python train.py --norm_eps=1e-05 --schedule="wsd" --decay_fraction=0.637 --dataset="wikipedia_en"
Each number is 50 + 15 x the weight over the matrix's rms, rounded and kept within 0 to 99. Layers, rows and columns count from 0.

# layer 17 attention key, 96x96, rms 0.102, rows 33-63, columns 0-95
37 60 71 34 38 55 25 59 43 15 38 55 51 47 57 39 49 63 42 72 74 51 37 67 51 22 55 47 43 46 47 73 69 70 44 72 58 45 37 30 52 48 23 54 44 38 61 55 24 47 43 66 40 49 47 56 54 72 15 97 54 34 50 52 78 66 51 29 43 60 44 49 46 27 30 64 65 55 29 33 53 49 41 51 66 44 41 78 77 39 39 38 50 33 53 50
40 41 47 24 35 73 33 49 37 44 46 55 47 47 65 49 42 54 28 66 68 64 42 53 51 25 68 47 43 43 39 63 59 71 35 43 60 38 48 34 23 51 52 61 50 53 53 63 70 62 65 72 39 65 56 59 34 75 45 77 33 38 51 60 71 44 55 33 45 48 39 39 44 29 28 68 53 64 43 60 55 81 54 59 63 42 48 64 66 48 47 61 55 23 51 27
35 44 41 69 67 54 59 21 51 69 37 38 65 66 45 73 39 60 34 47 24 58 51 43 38 51 52 68 46 48 22 18 35 20 49 37 52 44 14 46 49 41 59 76 53 52 58 52 41 50 64 32 46 42 60 68 54 36 70 19 27 66 52 30 41 35 26 75 54 43 68 41 64 63 24 23 56 39 45 51 36 48 39 55 44 48 54 52 34 43 42 50 69 56 58 47
63 53 41 55 44 32 49 63 52 67 50 35 51 68 56 63 48 55 24 60 40 41 65 62 46 56 42 82 32 33 50 54 59 36 38 66 56 59 48 21 35 39 65 54 57 44 62 71 29 54 66 50 88 40 62 78 49 60 33 45 35 60 59 24 35 32 34 54 51 59 82 26 51 48 57 38 69 48 51 30 52 46 75 53 73 49 52 73 42 36 52 31 49 62 51 73
67 49 34 52 76 39 66 42 66 54 52 59 57 37 33 32 49 36 62 73 32 36 46 59 51 67 26 64 61 56 35 58 47 19 61 36 42 62 43 40 72 38 55 62 65 47 45 39 43 74 47 12 53 32 45 59 85 33 61 38 60 64 70 53 41 50 40 65 52 44 52 62 40 70 58 31 53 47 57 56 68 36 40 39 38 57 46 47 21 52 51 34 32 60 37 80
41 54 69 37 27 86 12 59 39 65 47 83 49 49 59 58 58 72 41 61 81 69 63 35 62 24 61 28 49 47 64 59 57 77 50 55 57 36 47 46 52 59 72 43 52 46 48 52 54 21 58 72 54 53 44 48 25 75 33 59 64 39 33 45 54 36 46 24 44 52 26 45 38 19 35 60 35 33 35 30 54 69 54 60 55 29 41 47 84 49 62 55 65 19 53 06
48 63 63 50 41 29 44 60 49 59 46 52 50 49 64 49 48 43 45 30 85 42 66 36 52 49 54 61 46 56 59 54 45 63 41 50 58 43 72 58 35 50 70 36 39 44 40 62 53 38 47 43 54 56 62 47 37 64 28 50 49 47 61 44 46 61 62 33 44 52 39 50 65 48 53 56 54 60 57 61 41 58 42 55 62 52 81 71 57 52 48 46 81 60 72 37
39 46 64 34 18 58 46 83 36 46 49 57 37 55 75 67 47 52 39 35 71 48 60 42 64 31 62 31 58 47 60 59 49 81 42 60 54 41 60 54 39 48 76 41 58 54 40 60 51 30 59 61 56 54 60 55 24 84 32 51 42 46 24 58 41 41 55 27 38 52 21 36 60 30 59 52 41 59 41 44 49 75 60 58 63 53 78 57 59 42 62 58 76 36 57 29
43 49 47 51 24 37 57 33 36 60 48 51 48 40 49 56 52 60 55 44 61 59 54 23 60 36 70 30 33 47 63 69 39 70 43 43 53 32 50 60 42 61 55 53 37 48 41 47 49 50 67 58 61 62 56 56 41 39 42 57 46 51 58 41 55 36 72 38 36 45 35 52 65 19 55 60 51 41 50 61 17 57 47 56 53 49 56 55 68 13 50 49 50 30 47 34
60 31 41 40 77 56 59 52 35 54 57 43 59 56 18 25 26 56 54 59 33 30 41 59 50 63 26 72 70 47 22 50 54 45 56 47 42 38 36 60 57 30 61 55 61 59 38 47 63 56 56 45 50 37 57 59 79 49 62 49 61 47 56 34 60 51 50 49 34 57 62 54 51 66 35 28 55 44 57 41 51 35 46 52 48 62 41 45 37 70 42 26 35 50 40 62
40 49 59 48 35 26 22 08 54 73 56 69 41 36 35 95 38 37 41 47 48 69 77 19 36 32 67 63 39 52 71 49 34 97 43 52 59 46 30 48 35 60 64 47 47 48 57 41 16 66 57 48 63 45 46 34 35 62 33 60 38 36 52 33 61 60 39 31 58 60 53 66 58 22 47 45 38 56 60 56 20 65 71 18 42 55 54 25 55 19 70 55 65 69 77 34
59 70 45 29 79 39 76 37 43 42 30 45 64 55 31 43 35 45 92 59 15 50 25 52 51 46 47 57 51 53 36 50 49 34 56 22 26 31 49 37 51 69 60 79 65 55 44 41 48 82 56 28 56 48 47 38 59 27 76 48 56 37 72 61 29 44 57 61 39 58 61 43 60 58 38 21 91 24 18 28 72 70 33 65 38 62 52 54 19 62 26 39 28 44 29 55
58 37 56 50 87 48 44 41 60 60 49 37 42 51 33 50 65 39 46 28 42 31 61 48 31 63 39 45 65 47 50 50 49 53 45 48 51 53 36 61 35 48 13 49 54 42 43 41 62 66 49 28 46 24 57 45 57 42 67 53 47 72 40 50 50 65 52 50 41 47 67 63 51 77 42 39 52 44 68 37 53 53 48 38 46 52 58 36 29 35 29 39 44 56 41 63
48 57 55 68 27 33 71 33 71 26 71 47 54 62 58 76 29 49 35 29 36 67 55 38 40 63 57 41 37 74 70 44 30 34 34 20 56 54 72 60 44 44 71 56 37 69 47 42 11 47 40 43 27 70 40 44 63 46 48 33 35 52 55 37 68 60 54 74 53 55 13 61 61 29 48 72 58 45 73 58 38 35 52 39 73 73 72 40 46 12 56 77 54 59 63 25
45 59 42 55 58 35 48 70 56 35 62 59 56 64 26 19 45 45 52 69 58 44 33 61 35 59 47 68 60 33 26 35 45 29 57 50 54 47 33 58 74 44 44 48 77 62 62 53 57 65 50 43 33 57 40 49 59 28 60 57 50 64 69 34 75 45 45 61 34 69 73 69 64 45 26 35 28 44 62 49 31 39 22 39 46 77 68 42 66 73 45 64 49 57 41 74
47 62 56 59 47 54 44 46 43 35 39 61 54 53 66 75 56 56 40 25 37 54 45 50 46 48 61 35 37 46 61 54 52 40 65 50 42 56 37 44 48 63 58 47 35 57 59 15 31 42 45 30 38 48 32 55 42 54 57 60 58 33 36 50 60 37 44 40 53 60 44 56 39 37 58 66 46 47 39 62 43 50 35 60 52 61 58 41 69 40 71 61 57 52 80 39
50 50 39 61 75 50 63 42 41 47 57 53 57 45 32 28 92 35 68 73 33 29 57 78 24 74 27 45 76 40 19 26 21 43 44 36 26 27 27 50 73 45 46 74 48 40 49 57 72 59 18 47 58 43 53 49 65 48 74 37 39 54 76 54 51 58 37 46 48 49 58 72 49 84 42 33 68 53 64 75 75 33 49 85 33 61 31 62 37 41 57 31 32 81 28 80
54 50 54 48 63 46 32 41 59 37 50 55 46 45 43 63 32 48 36 46 52 41 34 68 52 54 37 54 43 58 51 52 58 49 46 68 59 53 46 48 54 50 14 58 46 53 76 61 40 55 36 54 45 30 53 43 50 53 61 59 41 41 63 47 55 57 52 39 67 64 53 48 45 57 55 38 69 50 41 52 57 60 78 52 80 54 61 62 61 54 53 48 35 46 56 60
30 57 76 31 00 58 31 71 44 36 27 61 57 65 65 54 38 88 26 18 99 94 63 51 58 18 87 25 21 86 47 79 60 85 25 81 80 69 61 24 80 49 44 14 41 56 64 41 32 13 67 87 59 68 65 79 23 69 26 64 42 20 24 37 57 70 80 00 29 43 16 57 57 05 31 90 17 40 41 57 19 84 57 48 61 11 83 77 99 00 34 94 92 19 59 59
56 38 79 15 44 49 31 45 10 11 42 73 33 46 71 41 35 44 23 66 68 45 58 71 56 30 49 60 44 54 45 72 73 84 35 63 46 32 59 36 75 31 16 33 63 78 66 76 21 30 68 74 63 54 69 67 37 70 19 66 65 20 56 23 67 53 62 31 75 47 25 30 83 46 62 66 39 74 50 89 36 82 80 43 52 24 78 69 99 45 86 57 56 65 64 52
51 49 34 63 39 41 65 46 41 58 54 45 57 43 55 61 45 56 66 58 56 57 56 50 58 43 44 53 63 54 59 39 43 45 59 37 42 56 48 48 43 43 81 63 57 47 27 41 55 50 42 49 46 53 46 58 56 65 41 46 65 51 50 64 47 36 44 55 43 43 48 62 48 43 60 51 41 49 56 68 40 38 38 50 39 53 42 42 51 64 80 50 67 56 51 38
47 52 46 66 28 47 66 84 89 64 56 59 72 50 47 60 77 40 53 52 53 37 68 25 48 49 29 44 45 58 62 41 42 48 53 47 34 78 53 60 47 46 54 31 55 30 31 29 67 45 26 50 62 60 54 58 40 63 55 39 46 75 54 74 13 59 17 54 47 43 46 57 52 64 46 54 39 63 30 46 44 27 75 48 22 18 54 48 30 67 53 39 72 28 19 60
57 37 50 46 46 37 76 46 23 81 45 58 39 33 71 47 35 58 65 73 78 70 48 61 42 42 66 75 68 65 62 45 30 71 42 70 54 46 45 66 43 48 79 67 66 65 40 65 68 63 47 43 70 85 84 63 65 18 17 58 35 30 44 67 47 53 52 44 30 47 65 74 75 51 39 59 40 68 68 62 67 27 47 78 65 45 32 55 41 69 57 41 39 53 47 64
44 67 22 94 46 60 63 37 87 55 70 18 59 54 44 53 58 44 62 34 60 49 75 50 59 66 43 37 57 41 56 30 59 20 47 37 66 34 45 40 41 58 55 53 52 54 16 56 67 60 57 64 28 33 45 66 56 67 49 26 23 58 45 41 73 73 36 50 59 32 48 48 12 44 32 43 74 39 48 52 36 66 59 47 39 51 27 32 67 44 62 62 50 48 55 51
32 64 56 54 71 67 54 59 85 37 58 22 59 55 36 43 42 41 66 00 42 41 51 63 30 58 51 37 47 68 56 28 43 37 53 50 49 50 55 11 78 68 53 58 11 56 50 51 53 71 38 31 44 32 41 78 39 61 60 35 54 54 67 66 36 42 43 31 44 31 62 53 22 59 31 35 76 48 26 76 68 83 55 77 48 17 65 42 53 35 32 37 50 39 43 42
55 72 32 64 51 60 26 21 27 63 46 59 38 51 22 59 50 64 68 39 53 44 45 50 38 50 67 35 49 56 46 58 59 30 58 67 62 33 38 49 35 70 67 52 54 37 52 16 39 75 58 44 42 44 42 43 56 51 45 47 37 26 55 38 63 64 56 33 44 35 58 67 23 41 25 58 58 34 62 39 54 47 21 54 44 66 29 50 51 39 43 77 48 61 70 55
56 16 33 62 43 51 41 37 44 15 83 47 49 51 37 48 80 29 18 92 21 25 68 53 52 69 64 26 52 48 37 38 61 49 22 45 50 38 43 53 68 51 16 57 27 68 64 33 53 38 32 84 46 49 33 63 46 52 76 46 19 36 66 60 57 55 51 63 44 68 45 47 13 62 14 31 35 37 38 28 51 63 20 57 26 64 39 67 63 65 43 46 41 76 88 62
64 48 26 28 38 72 33 50 60 70 69 17 37 46 46 47 50 58 65 37 39 69 73 62 74 51 21 62 68 14 54 46 56 47 45 44 45 58 46 45 66 43 13 62 36 36 51 40 80 34 45 52 60 42 32 50 46 80 65 56 39 55 48 39 45 61 64 58 67 21 30 68 43 45 52 40 25 51 31 92 69 61 29 51 50 26 05 55 57 51 57 14 53 41 60 69
50 55 31 72 48 40 84 49 54 40 51 45 61 63 44 52 51 73 29 26 26 75 54 26 46 58 70 54 59 58 81 67 52 35 51 49 47 56 67 62 37 17 72 14 27 38 33 33 35 26 50 54 40 64 46 52 63 56 42 28 62 36 65 21 50 72 46 52 47 60 18 67 63 36 33 73 39 46 76 38 32 23 29 14 41 65 66 64 58 29 11 56 58 64 46 36
73 39 26 40 56 57 41 48 56 64 51 40 35 15 51 55 43 56 27 64 81 74 43 56 31 67 68 67 44 89 55 67 48 33 51 82 48 68 40 50 54 73 72 76 43 18 56 43 54 84 22 40 59 52 41 62 59 62 52 63 20 20 74 48 58 69 82 90 62 62 26 46 22 38 12 48 40 65 45 79 58 52 53 43 55 69 54 22 45 56 66 40 45 47 63 55
58 38 35 58 48 70 50 64 32 40 21 76 69 34 37 47 58 38 44 84 59 38 42 50 62 41 42 23 48 64 13 51 47 61 54 55 43 55 45 42 30 45 35 63 71 48 46 37 67 31 57 43 62 32 60 71 53 76 65 73 55 60 26 35 67 47 50 59 43 74 65 50 70 80 68 46 33 56 72 38 42 61 58 69 46 50 61 50 33 48 76 11 45 39 25 44
# layer 17 attention query, 96x96, rms 0.101, rows 34-63, columns 0-95
60 15 51 51 44 68 27 38 19 53 41 47 23 65 74 53 49 50 56 41 46 31 48 86 45 39 61 40 49 52 56 67 42 39 50 49 51 63 39 42 64 29 31 51 49 58 48 65 39 45 52 41 45 38 53 68 37 58 76 66 61 52 50 52 77 54 64 43 52 37 46 44 44 54 60 78 52 43 55 52 43 60 47 43 41 50 56 40 62 43 60 69 49 58 44 61
34 52 41 52 61 47 70 47 47 69 63 16 31 23 35 53 54 42 37 67 78 43 18 39 45 76 32 37 74 28 47 55 65 58 58 43 60 39 84 56 46 57 68 48 70 46 54 47 97 27 25 50 32 45 36 33 52 25 51 42 42 66 48 58 55 39 43 69 71 57 60 15 64 69 41 31 64 38 50 49 57 48 51 68 54 52 51 62 41 80 52 67 63 37 15 71
53 30 60 33 76 43 48 27 43 50 35 40 32 38 34 63 69 28 64 79 59 52 37 37 38 50 30 54 39 39 56 57 44 58 86 20 46 48 42 43 46 37 64 50 56 56 67 73 60 52 29 35 56 49 53 38 43 48 73 55 60 69 67 54 60 45 51 59 52 68 48 23 39 54 32 49 45 43 61 58 47 40 54 67 67 65 41 31 51 51 64 64 50 24 23 56
47 53 53 59 63 42 66 44 42 83 64 61 67 26 32 38 69 54 40 56 63 58 42 13 40 72 29 43 84 28 56 31 44 61 60 42 45 25 68 68 43 68 53 62 37 49 57 58 84 42 26 55 29 68 26 43 64 47 66 34 34 65 61 62 15 54 33 66 45 62 44 20 27 59 51 45 49 38 34 42 53 40 27 60 67 65 41 67 25 51 38 70 52 23 24 70
59 40 52 46 23 49 30 49 59 43 41 83 54 66 86 70 29 61 51 17 45 48 75 71 68 30 54 42 31 70 42 57 60 34 23 76 56 50 40 25 60 61 36 46 55 48 42 10 26 59 88 52 57 22 64 72 42 67 29 42 50 54 36 27 82 63 63 43 36 45 40 81 51 40 61 57 49 48 66 56 45 57 68 27 20 29 36 50 55 29 57 48 45 73 73 41
58 46 37 39 67 31 43 82 50 49 52 58 49 59 55 38 37 52 55 63 49 47 68 66 62 39 64 55 59 67 54 48 66 44 47 49 56 48 41 46 65 46 27 48 53 69 34 48 46 57 59 36 77 19 66 58 50 50 61 44 56 50 54 48 57 48 51 55 66 31 42 66 66 41 50 57 33 37 41 46 35 46 59 11 49 40 52 28 61 46 54 37 47 76 55 46
53 51 56 44 41 47 56 56 43 50 42 69 39 68 76 57 45 67 49 35 55 36 54 59 60 30 55 46 20 61 46 57 53 40 28 68 65 52 41 42 59 46 36 33 58 44 32 44 30 41 72 58 70 34 66 65 44 29 40 54 62 49 22 43 64 45 53 41 48 45 39 82 47 55 62 55 33 54 44 46 42 46 66 26 34 27 50 52 49 35 53 50 40 52 69 46
67 32 70 49 52 58 17 61 49 41 28 36 61 77 39 29 44 62 52 16 37 42 65 78 41 45 54 56 47 63 37 44 73 26 52 67 55 79 45 37 65 40 37 48 62 50 58 64 28 61 60 44 60 57 39 72 26 74 53 66 46 31 56 59 55 55 67 44 56 52 38 50 48 53 53 75 38 62 56 69 37 70 55 37 60 46 54 56 66 14 35 45 62 68 52 62
38 66 35 37 45 38 63 55 58 75 44 48 51 43 19 45 70 52 43 56 51 53 35 23 30 66 48 46 47 02 59 38 25 53 67 32 49 41 60 72 31 51 56 59 35 31 64 66 65 57 06 63 21 58 28 34 51 46 62 35 53 57 59 66 38 47 63 40 77 63 50 37 39 46 37 54 43 80 30 44 71 44 50 51 76 50 49 39 49 59 45 60 52 49 57 58
68 60 54 56 36 86 49 55 36 38 34 40 40 41 56 46 49 60 35 46 59 71 52 59 67 64 21 21 50 47 35 41 69 35 34 72 52 73 73 19 73 60 48 35 70 25 54 59 33 51 66 45 67 47 28 71 35 59 35 44 40 38 60 44 48 63 54 40 41 34 45 52 60 67 68 59 43 30 52 27 43 62 45 24 40 53 45 73 69 54 33 60 54 40 42 70
57 28 57 57 49 57 37 58 65 66 46 36 30 63 33 44 79 56 34 61 50 15 48 50 49 53 57 46 56 18 51 49 40 52 56 41 36 63 50 64 26 54 32 54 39 55 59 67 70 55 40 58 31 65 49 30 44 62 62 51 54 60 51 54 49 45 49 40 58 60 52 27 56 56 45 52 28 59 28 67 54 43 42 73 32 54 72 38 30 38 48 57 50 61 79 31
53 85 37 26 52 47 66 75 44 53 38 36 55 09 45 32 68 57 52 57 51 62 42 51 50 66 40 64 74 41 64 36 26 53 56 37 52 53 56 59 36 76 60 56 63 39 21 66 68 37 41 52 35 56 33 15 48 37 58 27 44 62 33 75 20 44 25 65 69 51 50 20 57 58 57 47 33 66 47 39 45 43 44 55 71 59 34 46 40 84 47 37 37 21 31 57
68 31 72 68 65 31 34 53 24 64 87 53 41 66 19 45 22 64 50 35 62 56 39 71 51 76 72 52 55 73 14 49 99 60 66 84 51 64 68 42 65 39 41 51 58 88 20 48 60 21 28 57 48 43 54 71 61 25 32 58 18 52 54 49 67 57 61 42 35 51 46 45 41 55 59 45 31 42 69 53 48 43 46 19 63 50 75 77 73 13 33 25 54 56 25 51
49 57 23 52 31 36 19 59 48 37 57 36 45 33 31 42 83 61 56 51 71 34 42 62 58 48 55 74 67 44 41 56 42 50 69 38 54 42 54 66 24 23 41 66 45 49 61 49 61 64 25 57 39 68 35 58 33 43 47 44 40 47 59 56 64 59 58 67 63 57 55 49 52 34 63 53 51 58 38 30 40 37 50 64 69 55 58 44 71 49 68 70 72 63 51 57
60 34 34 31 34 60 72 38 44 34 57 47 33 61 67 67 35 75 78 36 45 37 57 79 43 47 65 38 55 63 46 53 53 79 34 76 51 56 27 43 56 46 33 22 33 52 44 32 30 59 67 69 62 45 52 44 25 44 15 58 13 56 59 29 76 62 67 36 38 33 40 86 39 47 43 50 65 40 70 64 26 36 40 23 35 49 64 34 52 46 63 46 41 68 86 33
53 63 53 48 66 31 45 70 71 52 31 39 33 63 62 57 38 43 34 69 46 39 54 57 24 42 42 64 51 49 45 50 26 61 52 30 39 46 33 79 50 42 55 66 35 54 74 57 58 76 35 42 44 50 30 55 64 56 45 53 55 44 60 70 40 38 49 90 43 41 42 42 46 50 28 61 70 49 58 42 43 37 38 53 86 68 59 55 45 39 59 44 43 40 45 49
49 62 25 56 61 49 75 42 58 51 73 37 77 10 13 48 80 20 61 71 48 32 58 10 48 99 22 54 84 20 61 31 61 63 71 41 25 43 45 55 49 79 87 53 48 17 59 28 90 37 15 28 37 93 42 11 46 19 28 49 44 57 56 57 28 53 00 57 45 61 71 39 59 78 53 17 75 53 25 58 39 16 42 46 50 72 52 34 20 99 42 33 52 22 17 58
54 60 60 46 50 55 36 50 41 48 39 60 42 60 64 48 39 56 42 34 40 33 52 52 62 43 26 53 53 60 47 59 63 64 28 59 59 45 63 25 61 42 43 62 75 58 31 61 32 42 58 36 39 46 58 61 49 18 56 43 56 55 35 47 54 41 50 59 49 50 53 69 50 47 44 61 44 36 41 36 33 71 39 49 48 36 46 55 55 53 54 55 51 32 57 57
39 57 32 55 44 48 59 47 59 40 42 54 40 54 53 47 41 40 23 44 60 43 72 39 55 41 38 55 63 30 41 41 67 39 51 57 48 73 47 48 44 43 41 33 24 38 82 13 51 73 30 35 67 39 48 42 19 39 58 49 45 42 74 38 60 29 34 73 43 55 25 70 79 61 44 45 65 53 45 37 55 51 73 49 48 76 67 54 49 54 29 46 68 29 50 45
43 38 40 56 43 56 39 34 18 75 37 60 12 88 65 42 21 72 45 71 42 66 51 37 40 37 80 35 25 56 41 72 52 56 43 60 60 47 55 64 51 53 33 51 61 40 47 63 27 62 72 64 64 47 64 69 49 58 47 53 34 32 67 51 53 61 70 43 56 40 26 46 12 44 34 73 51 32 57 47 51 66 41 41 40 53 56 35 84 22 45 59 23 72 60 49
46 63 73 63 52 69 46 29 48 46 62 63 33 51 78 66 42 33 43 62 35 50 48 60 41 28 20 61 70 54 23 48 31 54 60 45 64 23 51 56 74 48 47 42 89 38 40 80 60 61 61 53 45 31 72 56 77 40 44 25 58 68 37 72 22 56 36 49 63 52 56 05 65 58 48 48 54 19 51 39 41 61 26 66 59 35 41 54 56 44 77 62 11 48 21 41
37 43 64 43 78 45 43 72 34 63 30 44 49 56 33 38 47 59 32 78 28 59 63 17 65 39 35 57 47 41 41 25 56 41 56 12 45 64 67 37 48 57 53 59 56 30 61 39 40 43 56 52 72 63 41 82 54 28 76 60 74 47 63 71 49 50 62 84 54 53 69 72 24 52 27 56 33 40 32 16 47 43 73 42 63 44 65 80 57 41 36 39 53 58 77 47
48 66 63 76 71 54 59 35 44 48 36 42 51 51 62 35 49 47 62 63 50 60 42 67 37 62 68 40 32 61 53 78 56 53 39 53 50 52 47 61 50 59 61 53 83 54 58 65 43 40 34 35 28 55 48 39 79 54 33 59 40 42 67 66 39 69 58 22 51 48 28 51 34 35 34 73 56 34 78 40 56 44 36 54 45 64 12 33 69 56 39 45 38 43 00 80
71 51 57 63 49 57 76 36 68 59 28 54 60 59 59 29 67 32 54 38 35 34 47 57 53 46 76 27 74 24 52 95 40 69 52 61 18 31 58 80 53 52 42 44 47 50 70 48 33 41 36 42 27 40 87 30 71 25 45 52 58 47 31 49 43 60 36 43 43 43 29 73 47 54 26 79 77 50 64 45 41 21 15 65 66 39 31 35 42 36 56 67 24 49 44 54
65 40 48 47 64 73 52 55 51 52 26 39 31 42 47 57 49 75 80 51 28 55 63 48 49 66 35 40 38 85 44 35 39 58 30 33 42 55 71 58 39 61 54 66 70 59 50 42 53 63 55 64 45 60 24 49 36 84 34 56 35 58 56 42 58 51 66 46 51 50 46 81 09 35 44 58 53 61 58 58 49 57 43 26 33 55 34 38 53 75 60 54 49 51 70 57
46 49 30 52 58 35 26 45 67 12 60 73 33 60 75 55 28 21 70 44 59 54 19 99 32 60 43 47 20 79 66 37 39 35 55 37 53 56 56 60 48 14 48 74 34 35 36 36 43 49 50 42 51 50 51 39 49 36 16 54 25 42 79 77 63 58 69 51 25 52 34 17 64 33 27 55 91 61 54 79 68 48 52 43 64 68 43 64 54 48 74 27 49 58 68 58
47 63 50 70 54 37 76 15 31 60 33 62 73 65 66 40 57 26 26 36 38 61 36 39 52 43 79 49 36 80 94 62 33 32 55 57 59 24 02 51 32 41 74 69 49 17 63 54 57 75 64 48 46 57 51 52 63 54 56 39 57 41 42 35 60 45 51 60 39 57 54 30 49 34 50 65 74 25 68 34 69 62 30 56 30 56 52 36 43 79 76 47 32 45 43 82
61 64 50 51 62 32 49 23 31 71 53 33 58 44 50 70 33 50 56 36 64 72 43 60 53 61 62 49 42 64 30 39 78 61 69 61 74 48 83 37 69 61 68 50 77 65 32 41 71 72 45 35 21 37 56 73 67 57 60 38 35 70 51 57 62 54 50 45 56 48 63 14 32 43 38 52 09 69 64 62 48 80 46 28 82 30 43 54 59 32 31 34 28 30 44 62
68 34 83 58 30 22 55 14 45 33 75 72 52 11 45 46 53 66 64 56 29 76 77 33 55 61 62 17 34 57 70 22 66 35 90 34 32 41 41 45 40 50 41 34 41 25 39 29 62 30 51 69 35 43 55 54 66 69 59 48 43 38 78 66 53 54 60 53 48 54 40 55 33 29 43 44 81 16 35 41 33 54 41 43 65 69 46 63 76 46 67 21 38 61 68 46
31 60 43 29 36 49 28 43 52 50 38 31 44 28 80 64 32 70 96 58 49 11 64 56 29 42 43 77 49 45 57 44 26 34 42 36 43 71 32 65 34 47 47 32 17 33 46 69 60 39 76 70 46 46 28 42 36 50 56 58 67 57 28 61 50 50 34 64 56 38 34 13 60 58 49 43 49 24 54 71 49 40 44 69 67 55 65 40 63 42 55 60 49 43 62 52
# layer 17 attention value, 96x96, rms 0.0925, rows 32-37, columns 0-95
62 53 33 31 54 56 62 68 35 39 27 32 28 60 27 68 28 61 63 24 45 55 54 72 28 38 43 37 72 54 53 47 58 58 68 46 64 48 65 29 15 54 37 47 55 84 27 67 33 60 45 40 61 36 51 67 38 47 58 62 42 53 32 42 83 41 51 62 50 44 64 37 68 60 41 52 71 82 71 30 57 49 48 65 66 55 59 48 50 69 66 55 53 64 47 44
48 44 49 40 69 43 49 29 56 29 46 31 49 47 48 44 37 46 32 62 58 56 38 43 51 29 39 42 82 35 37 59 27 22 62 72 58 45 58 41 51 50 26 44 55 61 54 43 42 41 64 49 26 37 22 40 47 51 42 51 38 15 36 68 57 36 53 75 32 55 37 41 27 72 49 60 81 46 63 78 39 55 38 45 48 38 37 32 53 70 16 76 41 55 44 67
50 59 39 22 47 64 48 29 43 54 65 73 54 60 45 36 44 48 74 47 56 35 41 78 60 48 75 38 51 32 56 57 36 57 85 43 35 62 54 53 50 64 34 49 76 77 45 61 40 74 41 63 72 68 51 49 39 44 46 58 40 45 28 57 41 09 31 34 46 51 78 43 34 29 54 69 47 53 29 36 65 73 10 22 59 52 67 60 50 65 53 44 62 53 63 78
69 81 43 28 37 60 87 72 48 60 56 50 44 55 53 39 35 48 29 54 31 56 54 56 88 50 36 26 54 33 81 44 44 51 26 13 39 62 45 88 65 27 32 57 80 74 53 32 73 37 34 63 74 50 73 48 41 24 54 38 20 41 37 57 40 78 57 56 40 40 40 08 43 27 42 53 78 22 68 54 51 31 29 32 81 50 41 85 53 92 66 72 66 48 22 38
72 52 53 26 52 51 49 79 33 31 72 31 55 21 37 49 52 47 50 47 52 31 24 60 51 69 62 65 56 45 45 49 43 80 54 68 50 39 78 64 55 58 48 42 51 52 46 44 75 41 57 37 66 72 55 56 41 19 39 66 42 53 62 55 61 52 56 43 47 39 41 41 41 55 63 51 60 76 54 44 46 39 77 74 44 51 45 70 49 46 40 64 49 57 58 42
50 66 45 47 33 54 39 25 63 44 72 42 27 25 53 91 39 46 37 56 51 47 69 61 14 48 41 45 67 32 57 53 40 53 45 61 51 54 35 71 48 55 64 57 36 37 54 29 59 51 26 57 58 26 54 53 39 59 49 44 00 44 34 38 52 51 40 22 50 80 37 53 62 41 59 64 61 46 34 58 61 81 54 52 48 61 40 56 48 58 47 49 75 48 29 62
# layer 17 attention output (transposed), 96x96, rms 0.132, rows 32-37, columns 0-95
55 60 52 69 48 62 36 18 44 58 29 40 42 51 21 52 74 38 27 55 38 43 42 56 52 15 42 63 34 51 60 71 62 45 41 65 66 35 37 61 89 76 37 40 48 49 60 35 50 47 57 59 46 16 56 47 68 56 63 66 54 50 64 69 47 41 33 45 24 30 53 36 54 52 41 36 62 55 34 59 60 71 74 45 35 26 59 62 64 40 64 21 55 25 49 69
55 52 13 78 59 56 76 42 44 45 54 54 47 35 51 20 51 65 53 41 40 62 51 60 71 02 67 62 11 72 66 43 55 56 55 46 38 65 54 61 29 66 57 82 51 62 32 62 66 69 30 60 62 47 67 52 54 44 63 53 68 65 55 40 48 34 27 46 26 53 64 56 41 59 54 81 59 46 52 44 50 46 33 54 38 26 38 46 48 31 49 22 48 42 31 61
64 49 45 57 74 50 51 40 41 56 43 33 37 43 21 68 40 75 62 42 39 34 33 59 31 10 66 34 49 58 56 48 48 32 66 48 44 26 49 78 47 33 35 26 38 66 66 56 70 53 68 40 59 59 37 58 57 38 59 57 27 47 65 32 33 75 26 65 47 63 37 41 47 82 44 43 61 49 57 61 51 77 52 74 26 52 53 71 69 38 43 70 37 23 42 29
99 39 28 32 49 80 58 27 16 48 52 28 41 12 48 96 52 59 58 45 39 35 44 51 68 79 67 50 38 84 50 54 48 77 35 82 42 13 65 62 82 62 56 58 52 57 67 55 58 18 68 60 61 52 46 39 41 42 62 43 68 50 50 44 72 79 57 38 58 83 63 68 42 66 44 64 53 87 53 53 65 55 48 57 72 52 55 19 48 45 59 42 42 60 54 40
62 54 42 61 56 40 41 34 34 62 66 56 42 38 56 41 59 53 52 40 27 55 72 50 26 86 42 66 50 34 52 55 55 66 21 37 36 48 45 46 58 69 50 41 61 49 60 46 26 59 65 48 38 52 56 48 63 62 60 79 57 52 61 45 43 59 47 48 31 64 23 80 70 50 31 31 25 51 52 60 47 62 76 32 46 83 64 52 69 36 48 28 55 48 49 38
42 35 49 19 48 19 42 54 44 46 54 21 50 41 55 35 52 35 67 33 40 34 56 53 69 55 67 57 30 69 79 00 48 35 59 41 36 39 54 54 50 44 59 69 37 66 72 32 53 31 37 50 54 39 42 48 34 55 67 63 76 36 56 66 44 52 81 50 41 54 56 48 55 88 82 43 48 35 45 50 58 59 34 57 67 58 64 55 49 31 67 53 66 38 39 48